config.toml
d_mlp = 1024
attn_scale = 0.125
init = "uniform"
init_std_o = 0.0
seq_len = 256
Each number is 50 + 15 x the weight over its row's rms, rounded and kept within 0 to 99. Layers, rows and columns count from 0. The size before them is the row's rms in percent of the matrix's.

# layer 3 MLP down, 256x1024, rms 0.17, rows 152-255, columns 768-831
100:50 49 51 31 52 54 70 50 55 52 41 17 63 49 65 69 49 35 52 83 50 64 67 25 52 60 51 44 47 52 12 54 59 32 48 57 49 67 53 44 57 53 61 60 48 37 45 71 66 55 22 67 29 29 52 66 29 59 60 74 69 65 73 42
103:49 42 55 70 53 39 56 60 81 64 42 47 62 55 24 58 61 62 56 36 61 27 66 55 58 17 42 52 48 48 51 40 39 46 31 58 47 49 63 52 45 47 49 52 45 19 43 66 25 13 50 58 72 52 86 47 51 66 73 40 36 68 46 61
097:68 52 39 46 67 32 55 39 51 29 67 45 48 68 76 54 66 37 41 64 26 42 78 62 36 44 46 57 41 43 52 44 46 33 38 70 74 50 62 45 61 64 59 37 41 65 25 61 50 50 69 73 63 41 57 51 41 48 17 37 55 01 42 38
099:31 85 53 81 47 53 30 41 39 42 63 45 35 31 44 37 41 21 54 78 31 62 62 47 84 84 64 66 55 43 63 70 58 50 47 48 45 57 62 76 35 68 35 48 56 50 18 34 71 30 59 46 47 93 59 44 41 66 29 58 76 39 50 31
101:53 45 41 50 43 65 60 39 54 71 37 45 27 74 21 72 42 49 09 61 47 60 38 46 37 31 33 79 41 46 46 36 45 56 47 58 62 57 36 49 32 70 49 62 45 41 39 12 69 49 24 53 56 51 47 31 51 51 37 31 73 53 68 43
098:49 61 48 70 65 59 58 41 38 28 59 39 77 36 56 41 49 53 52 57 49 67 45 43 65 48 48 65 58 37 61 63 80 67 37 70 40 49 65 56 62 45 21 46 49 25 43 70 84 45 67 92 36 61 54 33 60 44 73 71 14 63 42 41
100:88 25 31 57 27 44 69 69 68 28 65 32 74 20 60 30 42 25 68 44 52 49 59 59 52 37 66 56 45 44 49 40 32 47 29 35 60 44 16 44 67 51 55 40 35 52 64 71 40 65 18 48 42 48 43 39 83 72 40 63 50 75 68 52
105:77 55 67 51 50 39 36 41 42 34 71 75 19 57 67 63 54 23 45 41 52 48 71 41 58 46 79 53 43 30 61 38 73 46 55 52 30 51 52 71 49 57 56 49 70 78 37 37 37 33 47 55 31 13 56 43 53 41 63 54 56 53 49 59
099:53 36 35 49 73 32 22 57 40 28 50 47 58 51 76 55 37 49 48 46 67 60 33 48 53 63 71 56 48 33 35 53 54 45 43 50 45 55 59 07 65 64 43 61 65 43 65 38 30 76 28 49 38 46 42 50 61 78 94 60 38 48 47 24
099:45 50 45 53 62 53 51 34 70 51 75 50 40 54 59 45 82 55 39 44 41 48 53 60 44 44 19 59 15 40 61 71 37 51 74 60 56 56 28 73 54 56 87 50 31 76 39 45 59 65 65 67 60 29 29 56 69 80 60 53 46 65 64 26
099:61 42 62 65 67 37 57 26 50 47 37 29 52 72 59 55 34 18 61 40 64 44 73 52 57 47 61 44 34 46 42 42 60 66 37 33 29 48 54 44 75 60 49 42 76 30 32 47 43 22 80 73 29 23 44 70 43 23 94 59 22 36 26 43
099:41 77 49 54 33 54 22 50 34 67 51 57 51 50 50 40 45 58 39 57 64 54 39 57 38 38 75 50 49 83 41 58 74 56 69 66 54 37 69 63 63 42 40 42 53 73 58 43 48 51 22 67 50 70 59 63 41 58 57 52 50 29 23 54
098:69 36 52 29 42 87 61 74 76 47 37 41 46 32 59 38 51 55 61 49 75 84 50 46 40 65 74 56 47 60 13 64 55 63 62 59 58 46 47 33 66 51 46 47 61 64 31 49 37 57 45 21 46 54 53 42 59 57 70 43 67 78 68 42
100:61 50 54 76 41 42 85 53 58 38 40 48 71 35 58 65 55 54 46 42 22 54 27 49 71 44 64 32 60 68 57 58 41 53 50 44 60 79 91 54 53 74 37 40 70 36 52 43 77 34 25 36 52 44 37 58 45 61 34 38 56 44 59 22
108:68 62 74 37 19 66 42 43 53 40 67 50 60 58 42 56 33 72 58 48 30 49 28 59 53 33 61 70 62 58 56 58 41 26 21 64 47 64 30 44 59 64 39 48 51 36 61 53 81 66 31 42 83 91 73 35 56 12 30 51 47 49 54 36
100:35 20 31 55 49 38 65 59 52 28 67 55 55 41 30 52 55 42 28 66 80 91 41 47 36 44 34 34 40 70 48 46 68 48 58 36 51 48 54 49 34 62 57 53 34 39 53 46 60 56 47 39 52 47 44 35 68 65 42 50 63 82 57 40
096:71 59 28 35 44 59 27 36 49 51 59 68 54 69 39 49 45 79 64 52 50 58 58 54 61 31 52 65 53 58 54 53 47 29 38 42 56 25 71 57 61 76 50 58 54 45 69 48 35 44 15 54 48 64 71 39 75 51 50 45 66 22 48 68
101:49 26 38 60 28 40 44 47 43 38 66 80 57 52 38 25 56 53 56 67 50 15 60 27 35 40 72 33 43 52 35 75 36 53 42 42 73 51 55 68 67 48 23 58 53 53 53 48 69 52 41 66 37 72 22 65 49 48 68 42 47 18 57 53
098:28 55 51 32 41 59 49 71 34 30 68 49 23 41 30 48 36 55 71 74 57 33 55 44 43 54 36 55 55 15 63 18 35 52 56 48 80 37 40 56 33 31 47 55 34 40 59 51 26 76 53 46 59 29 49 44 41 15 66 24 54 36 53 83
100:62 60 64 90 56 46 60 79 47 41 39 56 40 64 39 36 37 67 70 46 79 44 73 44 47 46 49 58 29 45 32 49 38 65 44 35 55 54 62 70 46 82 47 51 37 36 33 48 38 71 63 26 15 29 50 99 52 41 67 56 45 52 67 67
097:54 59 37 68 71 50 48 54 27 67 37 48 25 44 64 52 49 50 35 47 40 40 42 31 38 04 77 61 52 47 45 75 48 63 39 39 41 79 55 55 37 30 69 51 67 38 74 54 65 33 33 74 51 43 68 39 50 50 26 61 55 67 42 23
098:39 58 42 68 46 56 63 41 54 99 33 40 52 37 50 45 43 37 63 35 54 41 44 52 45 70 53 28 51 53 66 47 52 29 68 36 48 80 64 52 61 30 54 71 50 46 77 37 62 70 64 43 53 51 30 65 35 52 59 70 40 86 49 64
097:70 57 24 74 55 31 51 50 57 53 60 60 37 48 69 30 31 48 71 33 78 75 38 34 31 70 55 69 35 42 52 50 36 69 72 47 57 51 60 85 56 60 32 37 77 48 54 81 52 65 56 37 54 61 66 33 48 59 43 37 33 66 46 67
100:60 16 49 40 40 35 99 48 27 54 07 79 73 51 42 64 51 49 65 37 48 95 53 71 37 57 59 98 52 54 64 39 37 51 36 58 48 60 66 59 58 44 18 59 52 34 45 49 57 30 47 32 39 39 53 43 63 61 78 40 34 53 80 44
100:47 39 14 64 54 73 57 44 67 77 29 52 31 52 77 49 46 34 49 53 36 59 46 60 51 42 37 28 78 52 49 35 32 33 29 58 39 43 50 66 22 52 59 38 46 58 51 49 38 69 46 50 55 65 56 47 44 36 77 52 69 27 37 88
106:51 56 66 56 53 52 64 51 67 49 53 51 59 61 38 52 23 26 55 62 38 51 66 61 32 65 38 68 54 53 68 26 42 48 57 50 98 61 43 50 10 59 53 43 30 63 22 35 69 44 12 81 41 38 55 38 52 66 37 39 40 36 55 33
097:27 45 79 55 50 63 29 48 68 48 33 50 35 44 44 44 62 46 40 45 64 49 71 87 37 63 31 66 77 99 62 55 65 37 68 39 66 56 40 51 20 73 71 70 59 52 42 51 55 40 65 41 32 48 32 56 24 51 34 35 55 65 45 37
096:36 41 68 42 48 54 82 29 51 57 35 34 32 77 45 53 46 43 71 59 28 14 61 34 42 54 53 70 39 43 45 57 34 56 75 57 72 42 64 63 32 47 39 46 44 63 55 35 25 48 34 78 73 29 27 28 42 30 49 49 47 42 68 59
093:61 42 37 45 48 33 61 61 70 50 50 64 65 51 62 61 59 38 53 53 44 18 11 53 64 91 69 41 67 56 69 17 52 70 60 41 59 34 12 46 83 41 49 58 60 34 38 20 37 56 50 40 42 51 55 46 34 40 56 57 53 72 81 57
099:26 92 65 51 62 52 30 42 65 51 60 39 40 65 59 35 40 52 46 52 60 35 62 34 63 34 42 20 70 71 53 25 60 41 43 36 75 59 47 39 57 57 24 49 60 57 54 47 52 37 43 30 52 64 52 14 31 79 55 52 26 37 63 52
098:57 72 58 33 27 43 68 40 42 68 70 58 49 61 60 29 39 52 56 45 45 39 96 34 30 62 50 65 50 17 50 67 46 15 51 53 48 34 76 60 32 32 69 42 40 53 26 41 42 26 41 32 13 49 67 56 21 42 66 49 89 45 63 66
100:34 22 57 72 47 49 37 38 71 37 51 54 27 62 45 48 42 62 27 25 52 40 43 72 43 76 60 43 64 68 58 50 61 65 42 51 52 69 25 54 46 65 65 53 20 73 49 70 54 40 49 82 55 90 54 58 24 46 46 60 33 47 50 47
100:28 49 34 77 56 56 54 58 53 28 58 37 46 64 67 59 34 46 60 59 73 42 45 56 32 36 46 40 59 73 42 58 00 42 31 57 43 63 69 49 45 41 55 60 44 39 66 58 47 70 42 62 38 44 65 64 59 74 52 22 69 45 61 49
097:61 55 29 72 38 73 46 38 37 30 57 27 36 69 45 07 63 19 34 49 38 39 49 65 44 52 37 59 45 57 60 68 48 54 40 47 69 82 50 23 53 61 38 67 52 28 45 70 07 44 29 02 57 44 40 62 44 45 80 55 62 55 44 59
095:50 63 78 36 61 62 75 47 58 37 52 50 49 44 58 51 47 72 57 41 51 53 44 68 46 62 75 36 68 44 35 63 67 59 68 63 57 52 79 55 61 43 49 52 29 32 36 49 62 62 73 61 62 38 64 21 69 55 60 43 45 49 59 43
097:56 61 55 65 52 31 41 55 36 26 62 42 60 39 41 15 57 52 51 69 19 58 76 40 70 48 32 60 47 42 57 35 46 54 46 52 61 60 43 37 85 55 63 51 48 42 41 53 67 54 25 16 79 51 50 61 36 39 07 49 42 38 71 48
102:74 70 46 51 55 26 64 47 61 50 62 38 65 58 42 57 40 61 62 40 20 49 41 60 47 57 30 41 41 59 22 54 62 53 31 80 37 87 61 57 50 08 76 58 40 50 57 28 33 46 55 46 73 33 71 53 42 55 43 70 50 56 65 42
103:26 30 54 61 50 71 50 68 58 49 55 32 54 49 51 54 32 62 35 41 25 35 30 40 51 27 76 36 45 43 71 66 54 59 45 56 46 37 58 41 78 48 42 41 23 43 49 42 33 53 28 63 50 64 54 72 49 52 45 40 54 53 64 63
099:47 90 21 68 52 28 30 50 47 69 56 54 50 57 17 31 79 41 44 33 46 52 22 38 58 42 67 44 54 61 45 48 48 40 56 35 63 53 60 39 85 66 58 47 48 50 44 54 81 45 33 42 48 23 51 56 41 80 45 53 43 26 51 50
097:43 38 48 38 26 63 47 49 97 40 41 44 30 34 81 58 31 65 46 58 96 54 66 56 75 25 33 91 62 56 54 60 51 88 80 63 59 67 75 33 68 53 62 59 68 31 33 27 61 67 46 54 60 49 62 54 52 44 54 34 57 37 68 41
102:73 62 61 33 50 59 69 36 31 69 73 51 46 41 50 53 48 62 33 49 46 57 16 48 69 33 71 49 43 30 47 28 32 45 52 66 22 29 74 60 67 58 41 64 67 62 55 74 78 33 28 42 32 44 63 45 40 10 45 70 76 67 19 67
098:56 59 48 31 41 51 69 44 25 24 34 43 42 60 37 40 38 50 27 57 59 66 43 26 61 55 57 64 60 59 50 63 14 43 50 48 57 52 50 34 69 24 51 65 55 27 34 32 43 42 43 64 48 07 36 37 52 22 57 54 69 37 33 39
098:61 31 84 36 54 51 57 46 36 44 65 70 44 39 63 27 26 30 74 45 40 31 41 40 38 58 59 53 49 35 32 44 38 50 40 62 44 40 39 69 61 31 81 59 42 48 33 40 20 62 85 29 53 26 24 46 71 61 52 38 40 81 67 58
099:62 71 51 85 64 65 55 46 28 55 25 27 51 56 31 50 89 41 32 58 76 54 57 47 54 60 54 64 47 30 62 46 43 38 55 60 37 38 65 58 52 51 55 47 38 59 44 41 49 59 40 78 27 64 22 39 32 31 73 48 60 23 39 77
103:41 55 49 16 49 73 60 36 67 49 66 41 41 55 42 61 30 79 50 41 60 43 38 71 38 31 55 58 78 28 71 35 65 37 42 80 46 41 39 51 42 54 56 49 27 39 30 60 81 38 38 49 53 25 56 39 31 37 56 69 53 54 44 64
103:72 49 62 48 62 27 47 23 59 64 20 50 67 69 55 62 43 30 40 44 43 82 67 66 60 56 67 57 46 58 43 56 40 67 69 38 38 55 24 54 39 32 58 38 52 54 55 32 61 46 93 46 67 36 49 52 31 48 49 41 52 72 53 53
101:70 45 21 39 56 44 43 39 37 63 51 37 55 46 47 62 32 34 56 38 82 44 35 46 55 44 64 72 40 29 53 52 53 32 68 40 41 54 56 59 48 40 39 39 53 69 49 33 55 35 39 56 49 48 59 66 56 44 51 17 23 25 55 59
096:43 65 26 75 61 52 68 45 63 17 62 39 38 30 44 32 56 62 70 75 50 54 47 59 43 47 60 59 48 47 16 69 45 51 34 47 81 36 58 36 44 44 34 38 27 80 61 46 69 73 27 66 45 67 69 76 75 15 51 21 49 31 29 14
096:58 28 25 47 57 56 40 55 43 47 48 43 66 29 85 46 34 56 72 50 32 67 38 34 44 23 90 41 51 56 30 41 61 46 50 50 26 60 44 51 62 29 37 67 51 06 23 85 24 50 52 24 53 60 70 72 55 55 26 68 54 31 45 42
110:68 60 33 40 40 48 49 30 53 30 69 54 56 67 41 40 83 37 44 52 47 24 48 69 53 48 45 34 40 52 49 39 62 49 33 68 45 42 50 32 48 63 48 36 35 53 61 37 46 44 87 55 60 33 74 76 34 59 60 57 67 30 60 41
094:13 57 44 36 36 60 56 49 28 51 58 66 44 53 45 36 60 37 46 64 52 49 62 61 63 58 53 56 54 61 56 67 31 55 53 47 50 80 62 40 64 26 51 65 44 53 26 29 46 67 40 29 51 41 79 65 51 85 55 64 48 83 39 76
097:37 51 44 43 47 66 52 45 43 52 48 66 65 64 46 49 60 60 50 32 61 50 42 56 71 18 62 37 58 45 81 55 47 54 47 56 68 73 56 33 57 39 34 49 41 38 47 54 28 70 61 45 44 35 69 57 69 17 28 43 46 36 28 48
096:64 70 84 47 52 56 43 38 48 16 61 46 84 33 41 42 52 61 53 24 82 53 53 55 40 44 50 36 29 64 56 64 74 54 61 48 62 26 59 33 66 69 50 76 35 29 79 61 65 32 45 45 35 47 43 30 53 35 53 56 50 43 52 62
099:47 45 72 75 44 21 48 43 45 14 52 53 75 32 35 29 39 50 57 61 64 42 58 39 38 50 38 45 73 35 51 26 33 82 27 45 36 33 28 79 38 47 36 47 56 53 45 26 37 34 49 38 58 60 62 46 33 51 60 60 35 63 62 45
102:53 27 53 41 38 72 28 36 36 58 38 57 43 36 51 53 74 68 67 52 70 54 64 41 52 30 43 62 53 56 52 58 61 55 37 40 54 50 58 51 35 58 58 46 68 77 40 77 37 49 38 75 52 74 46 48 35 33 65 31 32 38 47 56
096:47 47 59 35 33 36 62 51 92 60 50 73 39 51 67 38 56 62 51 60 39 62 51 39 48 67 61 35 62 52 27 79 33 50 62 50 38 69 41 60 42 38 55 31 31 50 49 41 48 34 56 47 52 60 18 43 45 59 43 43 47 55 91 11
103:67 68 49 37 54 49 69 70 43 39 98 56 79 64 60 47 67 61 64 57 75 56 59 47 53 34 45 64 44 30 51 39 66 34 68 51 49 56 45 56 59 39 40 51 60 49 19 72 42 39 63 46 44 45 43 37 52 51 79 34 54 35 54 45
105:44 32 59 37 48 62 15 37 28 31 52 41 39 62 27 30 25 42 58 65 59 54 32 36 57 44 63 49 49 22 44 60 94 58 43 60 31 42 49 07 22 54 40 58 02 60 70 63 58 53 47 30 55 85 46 55 52 59 44 45 39 69 53 48
099:54 55 74 47 45 13 44 51 57 71 55 62 63 13 72 58 49 29 33 47 44 22 63 55 23 32 46 44 64 56 12 50 44 59 44 52 38 54 54 47 34 57 51 59 30 35 48 87 43 50 41 51 52 48 33 66 71 31 35 46 58 62 44 57
095:68 46 31 59 43 48 60 65 63 43 64 29 54 36 66 59 37 37 74 35 65 60 64 70 43 52 79 38 65 48 51 67 38 41 70 49 46 44 34 42 52 34 50 59 12 51 43 74 75 56 53 68 65 80 32 54 51 44 54 35 50 62 59 53
099:52 55 23 28 57 05 68 56 59 22 76 45 58 46 42 76 73 58 31 29 46 44 86 47 53 36 65 29 61 64 49 60 27 63 65 42 72 53 42 33 65 54 45 43 67 46 22 33 38 40 73 46 34 32 42 55 47 24 24 57 68 44 58 30
107:59 66 83 35 65 41 29 52 21 50 45 62 55 42 59 43 43 55 47 41 60 54 51 59 64 59 61 54 75 51 53 34 42 53 51 56 39 30 48 34 42 53 59 54 38 35 70 27 61 46 41 44 28 53 92 76 26 68 68 61 01 50 51 54
107:78 69 53 39 42 40 54 38 50 53 34 65 46 63 54 57 60 28 19 61 57 26 23 47 96 60 37 47 59 78 38 76 62 25 28 66 30 52 41 44 67 52 34 50 42 53 70 59 53 56 31 61 30 34 48 30 54 21 61 52 28 38 44 78
103:68 43 51 50 64 62 51 60 66 31 80 28 48 41 34 18 51 39 69 40 61 39 58 44 18 48 71 48 36 50 55 51 74 17 33 39 25 27 49 40 73 46 49 54 49 32 52 40 37 39 40 42 56 42 60 37 55 33 50 51 52 60 50 38
101:43 57 64 68 61 24 42 54 59 43 32 36 25 70 33 46 62 53 61 55 47 52 67 55 41 39 59 56 73 48 53 65 86 43 31 58 36 60 50 59 55 53 50 59 54 55 72 40 20 46 56 65 79 62 72 29 52 51 55 48 59 55 43 47
099:45 70 66 50 44 52 79 64 50 25 45 50 67 60 49 53 68 45 67 59 54 29 40 46 36 79 74 43 44 51 42 70 50 39 58 46 57 33 64 45 38 53 25 50 36 44 79 29 40 59 37 27 51 90 37 46 68 42 48 52 38 68 52 63
101:50 40 51 19 68 47 60 28 42 52 47 75 24 65 65 40 71 33 56 56 63 34 52 53 52 52 43 38 80 55 53 59 38 58 58 43 32 51 27 70 50 28 38 49 72 65 35 50 53 70 30 46 47 33 39 67 31 81 39 66 41 49 45 34
096:48 48 57 56 45 47 53 50 71 34 34 61 54 58 73 44 57 54 43 84 49 35 53 37 46 48 52 66 54 48 31 39 25 79 58 52 51 47 75 60 41 55 64 50 20 48 48 45 52 47 61 51 47 49 41 53 56 51 38 52 51 41 52 21
103:67 41 40 17 57 79 43 53 74 57 49 35 58 39 53 76 88 44 50 54 64 82 11 52 42 54 42 58 43 23 35 46 47 38 50 31 65 76 37 55 30 36 74 41 46 66 53 49 25 35 74 67 48 31 61 35 45 33 80 53 68 27 56 50
098:49 67 52 51 42 38 58 32 35 46 42 43 65 48 55 38 47 63 85 58 54 32 58 36 49 60 48 31 83 73 20 51 49 40 53 58 65 50 70 68 42 27 36 46 52 08 54 45 34 45 58 33 45 78 73 53 77 59 50 79 51 54 54 41
098:73 62 37 63 88 58 68 47 62 48 39 16 46 50 36 51 66 52 43 51 65 40 86 53 40 43 59 61 33 15 55 51 71 41 29 66 69 53 65 32 41 18 73 42 60 47 45 76 67 60 76 68 45 48 24 69 46 34 60 51 53 31 55 65
105:53 58 55 56 44 61 48 47 42 72 50 41 42 71 18 50 53 40 30 64 08 48 33 51 44 53 48 50 67 50 57 36 72 47 40 56 17 18 35 42 55 62 33 54 16 55 69 38 43 59 26 52 66 53 58 63 35 71 71 62 47 53 55 56
102:55 51 46 56 39 55 55 44 67 33 42 37 54 38 57 33 60 66 47 47 31 62 18 69 70 32 40 33 63 53 38 49 52 51 68 32 43 55 41 72 47 54 30 54 48 34 11 48 61 58 38 72 40 89 76 28 56 54 58 59 47 28 24 48
100:47 48 19 40 45 60 49 71 44 16 30 35 65 41 62 46 73 71 40 66 28 61 46 49 66 43 67 55 64 69 53 26 46 31 79 32 33 54 39 23 25 53 58 48 43 60 60 37 63 84 34 55 53 40 39 36 48 55 46 53 65 55 45 36
103:80 65 41 68 70 61 87 72 21 81 37 53 73 49 62 25 42 46 63 32 43 62 22 44 23 42 53 66 35 52 53 01 81 46 37 49 72 76 45 24 34 41 43 35 40 61 48 59 65 52 24 39 31 65 28 20 46 59 28 48 10 29 96 69
093:49 29 42 61 42 53 49 52 81 48 54 38 49 59 43 74 51 50 72 26 53 60 58 39 53 32 40 40 53 33 45 70 63 87 53 55 95 47 63 58 39 62 46 52 37 72 34 49 52 62 54 36 30 32 50 44 39 38 41 59 51 55 41 38
103:54 69 18 62 51 45 58 48 16 56 63 62 72 35 54 77 66 47 42 42 42 59 52 45 45 33 58 81 77 57 28 39 46 64 40 59 45 63 64 37 51 45 57 44 49 33 43 30 71 73 43 50 47 11 52 50 57 35 30 50 62 84 58 56
102:44 43 48 54 27 30 23 48 44 34 39 59 41 48 67 40 56 34 51 72 52 52 66 65 57 42 61 53 50 46 33 43 29 52 44 59 69 68 77 67 48 66 43 41 26 22 43 28 64 51 69 60 45 33 29 65 64 77 44 18 51 56 42 76
099:27 34 40 51 37 53 18 47 34 38 32 61 63 26 53 46 53 68 35 67 93 36 37 58 50 26 49 30 67 55 63 55 61 40 27 43 51 50 55 37 41 40 37 50 86 65 68 47 39 50 85 59 50 50 50 65 63 35 36 50 41 99 49 61
102:71 67 71 50 56 44 84 78 53 32 33 40 41 66 66 64 34 44 43 55 31 71 74 39 57 06 46 63 53 46 66 37 47 60 31 45 39 67 44 46 31 62 00 58 54 66 83 26 53 72 59 33 67 20 69 33 40 27 65 54 75 58 26 60
098:53 14 23 55 52 63 68 53 54 41 23 46 06 99 59 52 27 38 60 64 44 43 51 48 43 64 40 39 60 47 53 23 47 71 13 28 72 56 50 17 68 39 65 32 71 69 61 58 48 43 54 68 56 34 12 56 41 50 28 65 38 86 50 59
102:41 31 57 60 33 53 68 42 66 79 23 52 53 35 45 52 36 58 59 64 41 55 41 33 32 65 26 59 56 68 63 72 40 56 33 35 49 56 39 56 48 58 51 61 46 61 59 66 62 42 49 47 39 49 50 65 57 68 68 55 33 27 29 34
096:53 32 33 46 67 29 81 46 45 36 35 24 72 47 44 31 59 34 44 51 04 65 63 38 33 44 38 51 34 47 48 43 46 40 51 58 45 39 48 59 41 51 79 43 51 59 47 48 51 46 26 19 43 99 44 74 41 44 61 38 62 44 68 61
098:49 60 00 45 62 40 60 43 65 59 38 11 47 32 60 58 72 61 70 54 62 53 78 42 59 43 66 30 56 60 53 54 49 48 25 76 58 58 52 71 46 42 56 48 31 57 19 66 48 33 74 75 28 11 69 60 34 67 71 48 62 30 27 59
097:41 39 41 54 67 35 39 58 42 43 55 48 52 42 66 53 63 38 55 64 45 71 24 53 48 59 48 38 59 36 51 78 59 49 59 61 15 55 70 60 50 54 63 58 74 63 65 56 43 50 80 44 32 47 34 57 45 25 35 43 75 59 38 38
100:61 72 18 50 63 60 47 38 48 10 62 57 54 48 16 77 45 46 52 28 43 64 64 55 36 60 77 13 52 61 28 76 60 57 78 59 15 23 36 35 57 48 40 72 45 59 54 40 64 38 32 63 33 83 64 27 73 53 71 38 79 27 56 43
100:50 51 32 72 49 46 99 56 44 90 33 76 43 49 43 53 57 51 26 64 56 39 81 47 52 62 69 54 34 45 49 59 46 62 59 55 40 58 37 66 60 62 35 36 65 41 61 59 65 65 44 22 71 45 55 81 45 66 53 73 63 44 19 54
097:26 39 39 45 40 50 75 46 37 71 43 52 67 49 54 42 41 43 62 44 29 74 57 23 67 28 62 50 47 45 50 23 16 47 44 53 32 25 47 57 66 51 38 40 46 37 42 51 50 59 37 41 55 39 34 32 62 64 14 65 59 52 76 46
098:74 28 30 25 42 37 62 47 21 13 51 56 65 64 58 64 53 72 35 41 76 41 51 18 57 79 63 36 42 64 63 45 51 51 45 47 72 22 18 45 54 51 22 56 43 25 42 70 38 38 37 59 48 29 69 56 32 22 40 30 71 58 51 32
101:45 38 17 42 49 82 48 47 85 48 39 40 22 52 67 45 51 46 52 57 56 80 46 57 43 51 57 57 58 29 34 62 30 45 52 45 52 64 45 47 63 34 53 27 71 42 48 44 50 64 60 42 47 42 53 01 50 06 31 65 73 37 51 58
091:63 20 26 30 51 52 60 60 61 86 62 35 42 46 53 61 42 26 52 68 55 39 60 40 43 76 60 61 54 50 54 58 49 37 51 55 54 58 19 50 74 54 49 63 35 40 54 66 36 38 14 51 50 16 56 44 45 49 56 34 43 72 67 34
100:45 34 55 69 65 64 82 42 72 47 45 58 35 26 24 50 35 68 37 49 59 53 54 26 68 59 24 43 33 51 62 62 50 67 27 53 60 77 64 40 38 50 63 31 59 57 76 59 81 61 27 57 33 61 51 65 85 38 26 62 48 26 61 43
100:82 36 25 48 49 23 63 45 42 37 57 67 31 57 57 64 42 80 44 44 54 33 52 72 62 54 80 29 47 20 40 36 45 59 52 76 70 61 49 58 27 50 73 48 64 44 45 53 69 69 68 16 42 00 46 48 52 62 32 78 52 53 21 52
100:20 38 42 54 52 56 48 47 26 42 50 56 67 33 76 49 55 39 20 49 62 43 56 46 40 44 59 51 49 73 40 77 30 63 81 31 55 45 43 67 28 36 65 45 54 74 13 52 55 38 59 20 44 78 20 47 46 62 48 51 83 61 55 83
099:45 35 36 42 33 59 44 38 39 63 58 63 61 49 66 50 41 47 51 61 58 58 65 48 29 43 69 48 51 39 37 84 35 35 51 72 47 52 40 46 80 30 12 43 50 23 22 44 42 39 47 58 43 47 57 37 45 46 47 62 60 35 47 65
102:52 27 60 76 32 58 61 49 50 63 62 49 34 32 57 43 53 40 40 73 56 62 65 46 65 53 56 85 70 51 50 78 22 38 93 23 56 66 45 61 39 38 45 72 59 46 68 46 49 69 52 47 34 36 18 37 41 37 66 66 67 17 45 62
102:51 76 60 56 39 56 47 35 55 68 43 27 49 24 38 69 47 57 25 49 31 37 39 69 49 59 57 43 49 70 38 65 36 36 29 49 21 38 56 30 39 46 67 56 58 47 39 41 57 49 73 59 55 44 48 28 58 49 74 42 29 77 57 64
111:40 61 43 46 76 59 35 41 39 70 75 65 39 53 36 49 57 58 44 46 63 46 54 30 59 49 44 35 70 41 51 20 47 43 65 52 75 34 52 32 72 25 55 51 32 55 63 30 41 52 28 43 51 30 36 42 65 55 51 31 72 50 61 66
099:48 31 58 50 32 19 43 57 27 59 50 47 23 63 47 63 78 51 46 48 29 68 51 60 37 67 46 80 46 18 51 51 35 43 57 46 17 70 80 49 62 55 53 65 47 30 26 50 44 36 25 16 66 46 31 78 42 57 65 65 43 17 52 51
102:30 44 55 51 70 47 73 78 61 71 60 22 44 54 47 67 53 57 48 21 81 55 41 48 40 59 61 51 08 26 28 00 78 57 41 78 48 24 28 50 56 37 27 48 53 64 54 47 27 45 32 47 79 46 60 39 37 71 50 37 33 50 69 31
099:32 47 47 32 50 50 48 41 49 35 30 67 28 29 57 62 55 42 29 53 64 13 86 29 39 41 38 53 42 47 71 53 26 49 67 28 39 66 77 42 48 53 48 46 36 54 68 80 79 41 63 30 55 42 36 42 45 52 62 59 67 34 42 69
091:38 48 75 42 60 78 49 53 60 61 59 71 39 63 30 63 74 51 56 51 55 43 20 51 69 42 78 67 48 71 62 75 69 56 48 53 57 45 72 46 44 57 60 54 61 30 42 75 43 51 42 50 63 46 60 54 29 38 44 75 64 51 26 57
100:54 22 83 58 54 48 40 62 27 65 60 41 73 41 54 39 66 38 50 72 58 42 62 48 45 53 37 50 59 41 71 30 51 55 46 33 48 52 29 25 25 41 14 40 18 58 39 44 62 40 28 37 70 81 47 58 45 83 44 39 56 32 59 68
098:54 31 64 30 54 68 50 65 49 49 46 50 66 48 48 26 77 49 51 18 60 56 78 52 63 60 49 43 33 19 64 59 42 20 47 57 46 52 69 36 27 16 38 43 33 46 30 59 17 44 18 45 07 75 54 58 37 37 26 68 32 58 63 30